Part of a small language model's weights.
Size: width 128, 4 heads of 32.
Architecture: LayerNorm before each block, rotary positions, tied embeddings.
Training: 144M tokens, 8783 steps.
Each number is 128 + 32 x the weight over its row's rms, rounded and kept within 0 to 255. Layers, rows and columns count from 0. The size above them is the row's rms in percent of the matrix's.

# layer 3 MLP up, 512x128, rms 0.168, rows 265-369, columns 64-127
size [ 94  92  98  94 100  97  97 100 104  98 105  95  94  96 101 105  87  92 106 113  97 105 109 107  94  98  97 105 100 112 102  96 103  95 101 101 104 100 103 105 104 102  91  98 100  89 100  91  88 103  99 107 111 101  89  98 104  96  95  95  92  98 103  96  80  96  99 112 104  87 103  96 103 100  93 104  87  98 105 106  95 101 102  91  98 102  99  94 102 101  98 101  97  98  96 104  92 101 101 106 102 103 107 108 116]
[[158 170 120 150 158 140 128  98  99  95 201  88 108 104  82  47 154 131 157 154 157  68  82 177 126 146 119  75 165 156 123 138 141 173 161 127  90 120 129 162 123 116 125 141 135 155 143 132 120 138 111  81  98  86 135 144 117 149 124 141 128 155 173  69]
 [116 146  92 163 102 149 109 149 184 175 118 168 150  83 165 105  85 186 132  99 132 160  98 119 116 144 120 102 137 117  93 133 131 127 141 123  23  99 124 114 120  81 157 186 122 123 148 171 106 173 126 107 176 125 120 128 129 142  90 146 153 102 151 171]
 [200 127 100 112 141 123  84 188 195 120 131 151 105 124 137 111 124 126 102 122 107 124 160 101 137 157 115 170 186  74 142 155 137 141  95  83  94 143  76 144 165  79  88 140  68 107  64 114 139  94 134 157  97 136 139 158  88 127 150 164 120 142  79 106]
 [136 171 138 126 110 139 122 123 138 141 125  87 194 120  63 119  92  92 170 118 128 163 101 192 118 146 138  94 144 150  66 212 130  96  50  99  91 138 125 131 109 173 128 115 105 122 120 146 173 158 130 112 115 108 163 161 130 158  86 181 123 140 149 156]
 [141 141 143  71 143 116 130 119 150 171  77 116 125 126 136 145  54 138 195 129 154 144  87 167 150  96  93 128 123 212 113 141 144 147 109 141  92 154 115 169 150 140 106 145  85 141 131  89 145 141 181 123 118 136 112 147 120 111 120 122  55  98 135 102]
 [112  78 154 175 151 179 129  86 126 137 115  95  99 155 146 107 181 118 184 132 122 176 145 123 150 163  97 197 168 108 125 120 151  78 125 153 119 142 128 143 121 145 112 143 109 123  73 149 117 114  89  88 168 115 136 140 115  68 128 173 111 126 143  65]
 [148  91 135  71  94  78  85 144 191 147 124  89  92 147 110 130 127  95 128 171 139 128 113 172 167 139 146 137 102 120 158 127 145  96 130  80 109  97 139 122 185 135 141 106 112 132 121 160 108 122 156  91 149 132 137 111 123 107 134  69 128 169 193  96]
 [142 167 139 153 137  93 168 152  66 109 213 114 123 120 110  85 116 109 127  91  66 132 136 138 153  78 136 131 151 104 105  86 105 104 187 169 142 161 127 160 127 119  81 169 128 125 166 165 124 111 134 112 144 136  96  82 143  59 132 110  67 126 137 148]
 [136 127 141 158  96 135 137  97 114 158 136 130 128 142 109 202 107 146 218 160 114 143 162 171 119 153  96  16 168 100 114 126 148 129 114  89  80 133 158 140 147 124 197 159  84 162 113 145  80 111 120 134 130 146 169  95 152 146 173 175 157  99 108  88]
 [111  70 132 109 198 148  91 136 133 126 157 120  80 138 108  97 153 142 135  61 151 173 185 182 189 158 140  96 138  52 178 157 142 137 147 150  91 143 142 114 140  70 136 143 128 113 126 143 126 132  98 104 147 139 133 155  86  97 113 172 150 152 156 123]
 [166 112 151 106 172 101 131 153 105  89 103 155 126  76 176 149  83  77 101 110 115 185 188 158 131 140 143 140 115 121 139 108 148 106 132  88 139 171 168 183 109  97  89 134 152 114 155  81 124 159  94 149 126 107 111 141 142 107 101 143 156 149 126  88]
 [137  81 140 116 149 122 131 113 143  57 105  60 143 149 120 148  86 124  84 145 119 166 143 102 107 127  95 129 188 150 121  85 102 155 127 115  81 105 150 150 178  91 111 178 204  68 143 132 149 135  96 114 186 141 167 151 169 124  66 117 108 110 155  89]
 [126 136 160 172 143  68 153 110 199  53 107 125 106  84 164 139 197 167  86 144  89 161 136 151  95 153 115 125 108  76 128  31 177 156  94 118  94 153 110 131  91 170 103 137 163 112 181 151 165 108 118  96 131 106 130 151 166 123 153 168 112 120 141 124]
 [ 95 143 104 164 134 177 111 203 167 126  91 161 151 150 101 171 136  83  95 141  89 156 143  74 156 189 133 109 110 163 148 132 132 140 159 125 155 160 133 139 139 183 104 128 112  97  77 157 122 134  29 107 222 140  97 156 107  94 178 165 189 136 160 149]
 [103  79 146 194  97  99 108 115 134 141 155 109 129 136 138 222 142 149 113 156 108 139 169  56  71 119 159 160 123 130 108 100 130 105 155 140 119 175  69 100 131 168 190 141 150  98 174  78 145  84 154 135 105 162 137 162 127 164 120  42 100 127  90 203]
 [109 102 126 115 162  93  86 122 163 131 115 131  67 105  99 182 115 117 103 111 107 177 213 120  59 104 182 121 169 145  79 111 126 145 154 164 102 167 130  90 128  97 110 205  86 177 114 171 134 112 157 151 139 150 121 127 130  96  99 137  66 136 142 102]
 [116 177 124 110 114  79 147 101 140 163 141 167 129  84 139 138 151 121 164 134 108 185 130  89 176 198 111 139 143 165 159 165 121 140 156 123 104 145 122 160 140  64 158 149  61 142 141 147 116 174  92 150 158 103  97 143 144 164 153 115  79  91 115  79]
 [110 163 129 108 165 149 137 150 135 176 153 127 101 111 141 134 147  80 101 128  96 161 125  80 121 173 176 156  99 166 183 105  95 105 102 136 145  96  82 147 161 230 111 133  41 136 104 108  68 104 136 125  91 143 158 123  61 147 166 116 159  97 105  96]
 [ 83  57 125 141 151  95 138 132 107 216 184 110 102 128 127 125 214  78 116 120 104 144 150 112 114 158  87  72 111 111 137 139 127  88 110  97 143 159 136 143 135 202 172 125  81 181 150 152 129 170 143 124 123 140  93 112 117 129 161 140  87 136 128 172]
 [161 138 126 142 139 152 153 123 154 166  85 131 101 127  79 105 124 132  90 142 128 118 119 136  92 119  80 180 170 153 110 138 148 155 101 104 136 113 107 125 112 169 118 123  95 112  73 148  86 134 134 134 119  51 112 185 123 174 131 114 124 166 115 160]
 [147  83 126 101 137 131 210 115 124 119  79  91 117 119  98 139 111 178 115 102 107  88 143 146 116  93 130 157 117  86 161  96 190  61 192 178 197 148 156 107 175 120 130 137  94 163  95 128 153  70 148  94 115  96 109 127  90 155 129 182 135 213 119 164]
 [173 191 132  73 161 116 109 104 136 131 139 151 163 160  86 167  79 174 155  72 143 133 173 102 130  44 105  50 120 110 115  80 156  94 132 135 104 150 106 129 132 132 121 142 126 131 105 107 124 106  62 104 164 132 174 104 137  92 114 127 132  98 160  89]
 [158 123  72 160 167 141 138 179 114 135 175 107 137 103  94 120  71 116 133 105 154 160 128  83 173 120 156  65 169 106 113 135 156 107  98  98 228 161 101 112 106 175 105  74 149 158  93 120 125 196 116  89  89  98 143 111 111 123 107 148 127 118 114 138]
 [130 163  64 159 126 110 132  98 117 125 112 140  81 150 125 137 114 160 124  86 118 167 147 158 124  96 120 118 115 178 109  78 117 139 103 150  91 123 131 138 122 170  68 185 153 127 126 157  93 110 144 132  68 122  95 179  76  87 108 132 189 176 153 190]
 [154  27 158 227 166 134 140 127 129 145 150 127 133  97 156 171 184  82 131 153 141 169 123 142 149 129 110  51 191 111 121  95 166  89  88 133 120 158 100 109 114 118 126 105 126 160 161 153 154  68 121 142 103 114 106 141  99  53 150 126 115 138 137 138]
 [165 134 105 182 120 144 174 115 201 122 160 100 119 154 159 118 136 148 115 149  79  90 137 193 132 148 161 138 131 109 107 135 125 130 102 146 167 138 103 101 136 143 110  96  95 183 107  81 163 160 123 105 206 156 101 116  93  80 149 119 125  59 132  97]
 [ 99 119 128 130 132 222 118 104 140 117 113 124 101  93 125 139 148 153 101 161 134 118  94 134  93 138 109 104 214 106  85 124 168 151 122  72 117 154 116 150 175 165 119 149 146 113  83 112 181 120  88 156 123 157 169 153 184 105 158  93  68 160 153 135]
 [195 106  99 121 143 112 118 140 123 139 135  89  89 130 135 100  96 114 157 132  91 164 130 251 113 154 110 174 137 151 133 146 119 117 147 120 120 145  96 183 131 163 131 133 110 112 143  65 101 149 151 102 110 182 179 147  85 132 129 135 116 133 202 198]
 [159 174 145 129 135 110 135 163 123 142 156  48  96 133 160 150 157 145 184 145  82 107  38 141 136 175 162 138 156 142  95  93 144 140 130 104 109 167  62  84 147 135 145  96 124  90 192 131 109  95 151 117  89 134 128 138 148 187 140 141 142 166  76  96]
 [ 85 128 122 210 178  98  91 158 181 136 141 122  91  97  82 124 185 143  98 103 125 139 104 144 117 159  97  51 187 157 146 160 173 120 113  87 130 164 108 194 171 124 125 116 150 116  75 150 175  82  91 133 187 113 122 111 151 161 160  97 120 126 151 158]
 [ 63 129 164 109  87 116  73 111 143 162 104 151 103 170  98 175 145 120 165  73 156 122 108 119 164 102  96 139 151 187 116 145 122 166 109 147 114 168 126 152 113 113 128 100 106  68 131 139 134 140 110 105  93 177 132  90  94 141 158 140 184 174 218 122]
 [163 140 150  91 138  85  65 106  79 121 167 130 102 130 119  90 178 185 113 136 138  96 145 170 119  98 164 120 148 202 104  91 175 142 138 104 170 142  55 148 126 189 131 144  97 195 137 137 164 121 118 107  78 117 170 128 125 121 148  75  68 194  52 165]
 [125  98 108 158 204 157 114 138  72 115 190 128  85 101 117 116 106 144 123 140 129 131 166 119  85  93 141 161  83 186 108 147 203 134 171 112 107 156  72 130 140 124 162  75  81 132 143 154  81 139  88  88 143 201 129 200 116 132 115 135 114 143  98 127]
 [112 121 153 122 152 134 163 111 122 176 145  76 161 111  51 235 131 199 121 138 170  97 136  58 133  87 167 149  84 148 122  98 165 140  85 175 132 119 114 122 103 169  89 155 159  97 110 144 138 139 145 126 113 129 161  90 127 154 199 164 154  87  73 135]
 [124 105 138 150 136 143 146  84 153 170 131 134 149 145 139  86 105 145 141 115 101 128 102 156 131  83 143 109 128  89  91 160 105 167 128  92 139 197 112 167 143 126 137 151 166 130 130 152 136 181  69  94 136 209 119 117 145 114 149 148 157 106 125 169]
 [147 114 121 166 146 157  67 139 127 124 139  87 120 129 134 174 163 128 154 124 121 139 101 129 152 148 179 157 150 105  75 131 144  80 161  92 146 119 113  62 104 125 135 111 106 121 160  98  90  94 141 146  82 174 154 174 103 151 166 103 190 177 114  82]
 [ 87 121 175 158 132 126 116 105 151 117 140 133 113 106 110 107 166  81 132 174  32 156  86 128 134 141 141  97 101 166 123 108 135 148 120 127  82 130 100 133 193 113 180  65  91 136 109 105 164 109 102 160 139 187 111 144  83  84 148 149  91 139 123  16]
 [114 132 122 144 121 141 137  61  60 141  91 148 149 108 122  86 141 164 117 104 145 152 133 125 103 121 214  54 130 135 184 105 117  90 149 120 114  86  70 121 154 143 111 169 101  80 125 120 152 133  89 140  70 130 130 123 121 141 158 125 159 157 138  68]
 [130 160 102 107 148  96 151 126 127 128 228  83 134 165 158 115 155 136 167 144 139 171 108 147 161 124 190 206 107 127 125 126 152 124  97 103 143  96 116 139  95 154 105 153  21 135 155 127 150  82  91 117 191  79 136 114 129 106 108  76 108 167 125 131]
 [174  97 164 120 163 136  70  32 152 106 174  88 107 119  88 146 121 114 133 185 105 165 142 116 108 139  73 140 117 134 106  86 146 154 134 152 127 167 152 157 169 193 154  81 114 134 166 102 175 145 127 139 130 110 157 168 165 117  96 159 146 156 121 164]
 [112 145 168 156 133 138 166 115 105 109  79  73  71 103  59 103  72 136 209  62 127 124 121 134 198 104  85 100 134 108 134 123 146 122 115 114 170 151 143 161  86 105 208 110 105 175 155 123 106 159 117 112 126 148  97 149 130 177 134 135 140 145 148 133]
 [118 113 157 202 125 111 121 146 174 120  81  83  84  89  45  56 118 136  83 125 147  80 128 128 105 149 103 133 150 159 136  53 115  95 140 129 127 103 133 115 186 169 106 122  88 140 133 151 129  85 136  99  66 129  92 115 146 152 183 194 124 128 105 145]
 [131  80 122  65 128 127 122  91 167 139 105 194 170 154 191 157 113 112 142 103 107 111 108 125 144 110 115  73  92 111 181 104 128 149  47 106 137 139  72 110 157 141 143 138 105 123  95 144 123 151 161  97 159  93 103 130 125 130 114  91 116 136 154 176]
 [159 145 184 111 157  79 162 124 106 114 149 132 110 169  82 139 121  98 147 149 146 151 158 159  34 165 121 108 130  91 156 147 155 167 114 117  92 157 127 124  81 108 115  95 157 128 139 120 104  81 119 111 127  70 117 195  62 101 158 175 125 151 154 120]
 [177 122 132 112 193 186  84 103  67 117  95 123 117 139 162 162 118 158 148 161 138 149 132 164 134 112 125 143 169 142 160 141 140 133 118  91 141 158 108 212 129 147 131 131  87 147  81 108 127 113  67 100 228 163 148 108 165 150  91 175 155 130 100  72]
 [105 128  95 152  98 130 108  96 199  72 102  95 112 180 140 105 167 186 152 146 142 143 117 157 163 143 148 138 174 135  94  81 105 173 133 143  92 175  91  90 161 113  88 151 158 123  84  77 131 134  88 140 131 109  73 115  75  90 198 145 105 118 156 184]
 [ 83 145 138 122 170 140 146  78 108 124 114  81 138 138 135 141 113 128  99 132 102 114 103  95 100 156 107 156 142 175 103 110 100 169 118 158  94  94 105 104 122 149 152 108 134 152 137  86 126  89 134 114 122 140  93 169 131  92 167 115 116 134 150  97]
 [ 95  65 198 175 190 115 123 166 106 130 125 114 103 105 103 180 176  87 159 118 106 113 116 200 124  84  64 119 155 113 122 148 159 106 107 120 146 172 105 164 134 135 135 179 110 124  82 113 107 105 135 161 101 154 122 101 173 142 105 184 107 103 121 168]
 [ 73 132 128 154  65 168 104 115 114 108 172  78  96 133 136 139 136 110  89 179 109 145 104 126 124 176 194 145 142 118 104 170 144 121  87 139  86 130 136 160 115  83 136 109 128  91  93  63 114 198 120  99 161  61 138 147  88 106 161 170 179 105 136  98]
 [164 119 128 124 194  96 122 135 143  96 121 131  78 139 136 122 107  86 151 143 121  70 131 137 184 137 123  87 179 156 170  93 109 136  86  89  89 178 145 126 163  97  74 107  87 117  60 153 135 138  88 144 182 134  96 109 178  73  98 141 144 156 129 139]
 [154 147 186  79 131  77 131 132 165 140 139 138 149  99 167 147 144 113 172 131  93 182 181  95 165 106 174  68 141 159 137 172 152 104  95 141  53 112 116 120 146  78 149 154 131  87 155 110  75 145 173 122 164 157 147  87 112 172 152  78 131 125 116  57]
 [113 115 120 153 120 101 192 150 148 157  91 125 123 129 100  78 119 151 118 131 129 186 171 119 111 114 115 139 152 102 119  97 131 128 146 111  95 124 155 146 114 106 139 228 116 149 154 132 121  85 100  64 115 143 110 158 109 166  97 168 217 129 169 142]
 [106  92 126 137 154 129 135 138 133 131 156 118  91  47  65 171  84 139 168  75  82 131 143 135 126 110 190 104  86  96 186 169 114 120 154 130 106  93 158 114 115 105 102 101 140 112 118 167 183 142 106 146 164 135 121 156 144 163 111 169 122 183 172 116]
 [ 77 148 138 144 116 103 120 146  92 154 123 140 159  72  87 161  89  97 124  95 168 199 127 108 106 116 120  73 142 137 165 154 163 115 139 116  81 112 105 146 110 184  82 109 197 183 142 168 119 160  61 158 116 155 109 163  99 127 148  99 181 103 181 122]
 [145  92 130 122 151 143 124 217 148 102 108 178 136 151  59 136 120 195 149 112  84 116 112 188 148 149 108  99  62 145 198  98 163 104 175 157 103 122 142 124 136 147  86 104 134 119 137  79 144 147 164 171 128 147 116 120 120 159 117 128 163  96 129 169]
 [113 136 115 132 133  61  67 166 123 172 115 121 150 113 145 171 120 148 116  38 123 157 189 137 144 159 124 119  92  75 113 103 122 140 118 169 148  72 150 131 155 127 138 182 112 163 130 128  58 111  99 157 160 175 150 135 105 131 198 106  98 115 124 124]
 [131  92  73 145 130 153 103 108  63 141 154  90  81  57  83 103  90 136 145 140 146  60 100 119 135 126  97 136  94 162 118 136 139 113 134 175 101  62 127 139 102 154 119 115 161 131 136 146 155 144 171 122 110 123 144  95 173 100 131 103 185 151 133 127]
 [174  93 126  92 158  99 116 126 147 123 158 153 138  80 164 169 142 149 113 170 120 101 123 148 111 118 131 120 138 129 125 183 127 134 123 102  59 180 136 110 158 147 146 127 166 159  63  97  97 133 117 114  63 133  97 114 144  96 134  98 127 172  81 112]
 [125  75 144 159 138 132 101 114 155  87  85  63 127 177 135 139  92 138 157 117 102 149 108 125  60 112 127 103 161 176 114  82  61 146 140 140  99 103 163  84 121  96 126 198 123  97 121 122 195  93 157 128 114  49 116 119 109 128 164 139 114 166 116 105]
 [164 142 171 140 137  89 125  97 113 146 149 108  84 158 105 149 164 186 144 145 171 150 111 134 159 131 136 180  69 189 150  24 155  78 138 145 128 130 111 123 155 118 158 104  67 116 202 161 136  84 135 172 140 139 151 122 143 121 149 126  90  96 127 170]
 [ 96 122 137 156 163  50 161  30  97 134 177 139 140 120 132 158  79 157 143  79 110 191 164 114  86 101 193 115 104 146 158 172 152 109 121 165 132 114 126 154 133  80 126 127 152 127 193 120 152  69 197 119 125 106 144 139 165 125 124 143 110 118 138 181]
 [117  92 186 134 110 128 116 115  68 188 161 110 117  83 143 176 126 137 102 134 144 159 119 174  81 113 109 182 126  69 112 116 125 139  96 198  93 154 169 180 169 125 132 100 128 131 141 129 137 162  68 139 138 122 142  62  81 107 126 125 128 149 120 147]
 [153 152 134 100 137 138 143 170 128 157 145 167 124 133 148 133 103 141 152 112 156 165 158 116 154 145  89 117 125 108  96 126 144 183  71  57  80  66 167  93 131 140 115 164 189 130 111 116 115 107 149 126 100 100 129 173 149  52 112  77 149 142  84 100]
 [109 152 111 139 134 126 132 139 132 101 116 175 147 120 168 146 126 122 142 126 156 155 143 122 202 142 130  59 130 122 179 121 130  56 152  88 148 144 117 101 113 181 176 115 164 181 120 149 104 100 137  33  88 102 158 127 130 146 132 160  79 115 123  97]
 [118 119 107 110 109 175 203 156 120 155 171 134 122  73 148 140 133  92 102  99 108 129 155 164 163  73  94  94 137 115 117 148 162 127  99  91 134  95 191 105 128 172 152 141 174 104  48 104 161 138 129 112 140  93 116 109 130 155 186  88 169 174 174 156]
 [ 83 117 103 125 208 156 132 145  61 158 133 127 131 128 157 159 142 145 109 143  93 152 144 135 120  89 107  67  98 128 159 149 137  98 140 112 142 126 113 111 135 167 155 142 190 182  85  76 108 148 178 169 123 101 168 123  92  97 152 182  67 126 126 106]
 [111  84 123 112  99 115  89 103 157 128 113  94 122  87 113  95  47 107  59 156  84  46 119 118 126 152 161 120 194 142 121 128 136 142 109 158 138  87 118 149 177 208  80 164 142 160  53 131 145 163 156 142 130  94 121 123 119 135 146 135 127 132 169 127]
 [121 106 118 172 147  78 143 124 126 112  53  58 122 127 114 125 197 114 101 161 108 138 159 121 129 152 112 114  94 119 160 148 181 108  98 115  59 121 142  92 126 106 124 138 181 135 157 143  84 150  71 150  75 114 131 166  90 101 119 107 130 147 159 194]
 [131 181 127  93 169  84 187 109 178 209 145 161 109 102 162 120 108  91 117 108 110 105 136 111 137 120 112 129  49 168 109 165 146  99 130 117 100 105 153 186 188 119 187 188 114 163 104 157 142 137 124 148 152 153  98 143 107 119  47 146 102 161 120  93]
 [170 100 122 137 162 111 161 117 150 104 108  62 114  75 120 138 120 140 186  87 161 134 121 139  36 111 131 152 141  93 152 164  84 115 143 105 163 106 114 155  97 133 134 141 150 161 172 175 137 143 150  84 115 116  78 114 125 133 174 139 154 112 181 121]
 [128 135 118 117 183 120 202 110 157 131 119  72 158 100 145 173 134 233 135 112 114 148 145 119  87  96 151 146 123 113 112 192 178 131 101 131 117 140 107 117 128 144 122 121 105 124 119  92 168 176  80 111  86  97 135 130 146  96 122 163 135 101 129 121]
 [129 151  57  88 130 118  96 100 127 127 136 206 134 150 102 121  66 122 119 101 139 155  92 173 135 141 123 118 137 188 147  96 139 127 130  88  97 120 118  80 107 121  92 116 127 104 163 147 130 167 113 129 158 122 108  97  85 127 123 111 150 116 168  77]
 [ 78  74 115 140 177 152  80 117 180 110 150 128 147 132  89 103 161 127 153 149 141 129 189 153 131  95 149  96 121 153  98 148 147 203 183 125  66 134 103  72 142  77 131 121  81 105 128 142 140 127 170 154  70 126 141  59 120 137 103  83 140 111 108 127]
 [130 177 180 173 166 117 121 115  68 157  92  28 111 127 156 127 126 146 168 156 126 135 153 138  93 159  58 163 102 146 128 147  97 151 110 112 109 145 120 146 160 120 130  81  95 178 136 128 150 168 175 140  98 166 142 148 133 112 128 125 147 101 165 123]
 [ 81  24 105 112 125 127  82  61 127 180 173 144 138  74 136 110 112 169 100 119  77 113 148 164 150  93 163 147 140 138 130  80 101 142 121 130 137 124 142 164 120 180 157  93 140 158 107 151  74 117 118  88 171 140 114 119 110 150  94  85 163 159 133 151]
 [104 114 133 130 126 159 140 110 101 155 150  94 158 191 124 131 114  76  79 162 152  71 210 136 134 129 126  79 118  85 126 150 196 103 159 127 144 156 121 148 107  93 118 132 148 174  88 101 155 119 136 152 162 154 151  65  98 113  92 128 113 124 213  95]
 [166 170 132 182 160 180 125  45  89 102  77 140 106  79 141  67 118 108 115 137 168  92  94 174 167 123 158 158 106 130 154 125 104 131  78 110 100 128 140  88 144 163 107 103  88 131 187 110 104 124 115 130 140 138 177 109  75 108 174 162 132 141 153 171]
 [109 133 134 100 107 113 133 176 117 131 144 143 138 117 133 149 148 140 140 153 118 150 142 115 172 135 163  91 107 157 111 107 137  97 107  74 113 106  96 106 126 123 114  88  40 134 140 114 119 116 170 162 130 107 166  65 115 113 200  56 166 123 106 150]
 [143  95 138 140 103 188 105 174  97 109 143 117  93 138  70 144 120 110 108 114 154 123 107  80 137 111  75 109 155 102  80 140 207 205  97 124  81 116  58 117 104 146  93  91 127 113 119 175 146 123  93 112 135 163  74 177  36  84 113  97 186  94 175 172]
 [ 90 130 144 144 186 131 145 102 157 153 149 154  84 133 116 127 146  96 143  90 112 144 108 182 107 136 179  92 159 107 153 147 124 117 132 155 113 160 168  90 155 142 128 131 165 141  99 163 139  95 140 111 134 137  77  65 112 175 101 129 118 180 131 141]
 [103  78 175 163  83 210  97 171 141 135 165 152 119 146 148 149 138 117 149 116 147  87 173 160 130  86  96 181 130 122  75 189 163 149 145 127 128 125  90  96 176 158  71 142 158 172  61 115 128 132 128 105 120 204 119  90 140 193 107 138 135 120 169 166]
 [139  95 185 107 149 130 177 116 127  92 170 119 195 122 129  71 135 140 151 132 113  62 163 120  95 123 110 140 118  95 109  79 193 141  90 113 135  91 130 164 133 171  79 133 116 141 151 112 124 117 106 152 136 137 147 114 105 190 135 122  59 159  67 111]
 [188 133  91 154 131 118 105  72 128 151  53 135 111  90  95 122 110 118 140 122 166 138 161 158 141 128 115 149  95  93 138 194  92 134 119 130 120 146  95 166 177 124 139 107 159 169 131 104 178 154  95 139 125 164  99 114 130 103 242 182 107 135  93  66]
 [ 77 141 149 161  96  93 148 147 120  92 177 106  91 119 155 130 133 110 111  81 146 150 164 115  98 159 133  66 129 131 106 100 163 159  51 105 114 164 110 128  99  90 104 139  98 123 129 123  96 154 113 163 157 121 132 183 112 109 125 172 176 162 144 156]
 [151 165  94  87 203 156 132 102 108  57  99  79  78 114 143 129  77 114 148 129 171 148 129 135 132 132 120 124 125 137 151 117  99 139 205 147 114 114  90 129 104  94  85 125 217 145 156 129 119 155 143 176  87 109  85 156  50 130 133 150 103 151 121  86]
 [156 153 183  46 174 112 139 160  96 185 134 109  63 133  69 154 143 100 139 151 116  97  92 110 145 141 161 138  75 139  92 113 110 152 123 127 151 140 151 146  67 145 171 151 102 124 142 179  93 133 116 115 114 140 131  83 127 124 143 121 154 122 118 108]
 [ 76  75 143 148 123 125 132  94 203 130 184 136  94 121 115 150  97 127 128 116 144 188 191 122 157  96 138 139 132 109 134 150 139 144 172 110 108 131  83 189 132  88 121 125 161 145  71  93 166 116 146  64 109 127 189 141  74 146  80  90 112 177 107 136]
 [109 177 144 130 132 125 124 151 106  57 102  79 104 152 145 151 102  88 153 192 136 143 163  97 163 127 155 144 139 154 116  72  80 101 135 187 107 111 156 139 122 125 161 153 143 150 137  69 160 138 182 129 128 141 108 109 107 147 146  91 107 154 127 193]
 [153 134  95 149 131 145 157  81  90 109 137 150 106 169 105 128 139 127  96 139  71 136 139  92 180 104 155 117 166 150 130 139 151 122 156 162 166  96 143 136 177 147 133  90 147 158 121  67 116 170 128 123  78 220 172 137  68  81 165 119 152 144 130 225]
 [ 98 131 149 137 141 158 143 149  46 158 131 137 101 159 127 117 106 173 116 116 113 182 114 152 168 124 116 126  69 131 155 121 142 115 134 106 110 129 133 114 103 163 101 115  84 127 139 187  89  99 157 131 139 137 104  97 108 152 156  90 129 176 134 158]
 [149 148 106 120 128 144  87 132 179 154 135 153 121 114 130 134 183 158 116 133 129 107  92 113 135 118 155 185 127 160 108 130 127  94 114 123 112 136  93 151 118 122  62 149 140 132  88 139 170 117 160 105 136 102 102 159  84  58 144 140 180 149 160 115]
 [101 114 169 141 144 161  88 129 100 156 120  70 111 113 100 100 199  98 165 169 133 157 112 150 161 183  49  94  93 125 132 156 155 130 173 107  95 161 147  93 164  94 106  92 115 139 136 104 118 126 125 136 128 125 174  99 154 117 112  75  74 162 128 124]
 [150 121 102 132  99  79 143 116 127 124 181  88 101 173  98 126 123 156  99  98  91 114 141 162 205 124  95  97 116 125 140 148 117 147 100 159  74 155 109 131 116 133 115 122  98 133 161 104 163 226 110  72 117 187 117 158 151 174  96 190 157 139  88  78]
 [ 88 161 129 139 117 154 103 120 108 109  75 125  89 154  87 118 103 133 153  76 142 145 104 113 163 138  98 122  93 142 158 154  92 111 125 112 123  62 196 160 159 160 125 142 131 182  82 199 137 149 115 117 114 149  74 170 131 129 135 125 103 204 117 125]
 [ 99 143 209 145 101 132 144  97 130 115 142  88 135 165 140 145 132 178  80 110 129 176 197 161 169 137 161  56 146 133 178  73 145 175 101 107 148 143 127 107 115  99 104 107  98 139 195 128 159 113 173 109 142 118 143 113 141 115 106 112 161 138 119 117]
 [159 192  96 143 181 129 172 116  92 174 172 113 146 168 122  92 131 104 163 137  81  98 116 197 153 163 197 120  87 132 105 117 109  78 166 142 128  86 113 165 159  95  84 137  84 173 110  83 122 206 114 132  85 180 100 139 116 149 177 127 146 139 101 108]
 [136 142 164 135 131 175  59 130 111  82 160 188 141  95 110 103 126 109 109  77 199 163 108 159 104 140 147 190 133  93 156  38 123 159 133 123 104 106 107  70 175 150 135 146 128 158 138 109 143 181 118  71 152 134 132  99 139 115 133 122 147 147 141 134]
 [111 149 135 180 108 173 141  86 165 144 120 184 145 159 137 194 101 118  52  96 175  99 125 118 118  98 101 108  51 130 129  84 146 148 122  96 143 165 112  59 106 151 170 157 105 110 157  68 200 114 110 160 140  84 148 135 110 123 129 157 124 169  75 180]
 [159 146 141 136  76 123  73 107 136  56 108 127 126 167 177 115 112 183 110 182 104 111 118 106 143 116 102 170 182  63  89 138 142 104 112 105 135 167 144 129  91 180 146 125 127  97 161 187 117 114  90 120 112 174 155  89 125  61 151 134 122  82 164 160]
 [135 108 131 193 103 117 103 142 160 120 130 113 125 112 170 151 164 159 122  85  74 121 168 147 116 182  53 117 155 180 165 151 148 103 147 124 139 111 149 145 171 104 152  95 136  91  62 100 133 122 132 153 177 126 150 130 199 179 101 157 154 121  81 113]
 [189 172 143 168 154 157 147 130 106 114 135  91 139 147 130 131 133 130  97 151 147 100 156 100 186 105 117 123  89  35 147  91  89 109  80 146 160 201 113  88 102 161 206 173 146 136 133 105 151 109 136  96  78  93 139 161  86 106  80 125  97 142 154 101]
 [114 133  81 168 169 126 124  71 148 116 178  94 120 165 146 109 158 100  65 158 140 161 163 102 141 107 141  58  74 145 135 139 169 106  85 134  90 154  96 131 108 128 131 104  96 114 150  97 184 134 122 118  86 138 196 123  86 151 129 142 178 165 148 120]
 [154 112 108 143 125 107 192  96 139 124 127  98 133 121 175 111 116  88 128 136 126 134 129 105 131  82 140 188  96 153 134 140 114  96  95 101 145 164  92 129 138 180 179 164 184 148 112 171  84 108  93 146 123 121 130 157 131 170  94 103  45 156 133 153]
 [124  72 136 118 135  95 170 138  76 140 124 161 193 101 142  96  63 134 104 132  68 173 165 146 122 142  81 175  64 155 116 103 166 105 127 122 135  72 102 131 148 154  87 103 137  79  70 164 100 137  62 163 137 120 126 154  92 101 156 151 120 161 115 108]
 [153  61 125 120 182 109  67 122 182  91 126 140  88 109 163 121 108 109 138  65 113 129  95 173 110 113 139 125 130 131 177 199 133 124 142 165 133 138 172 168 156  77 129 115 160 122  83  99 172 139 120 105 157 146 110 151 188 145 118 121 155 178  97 141]]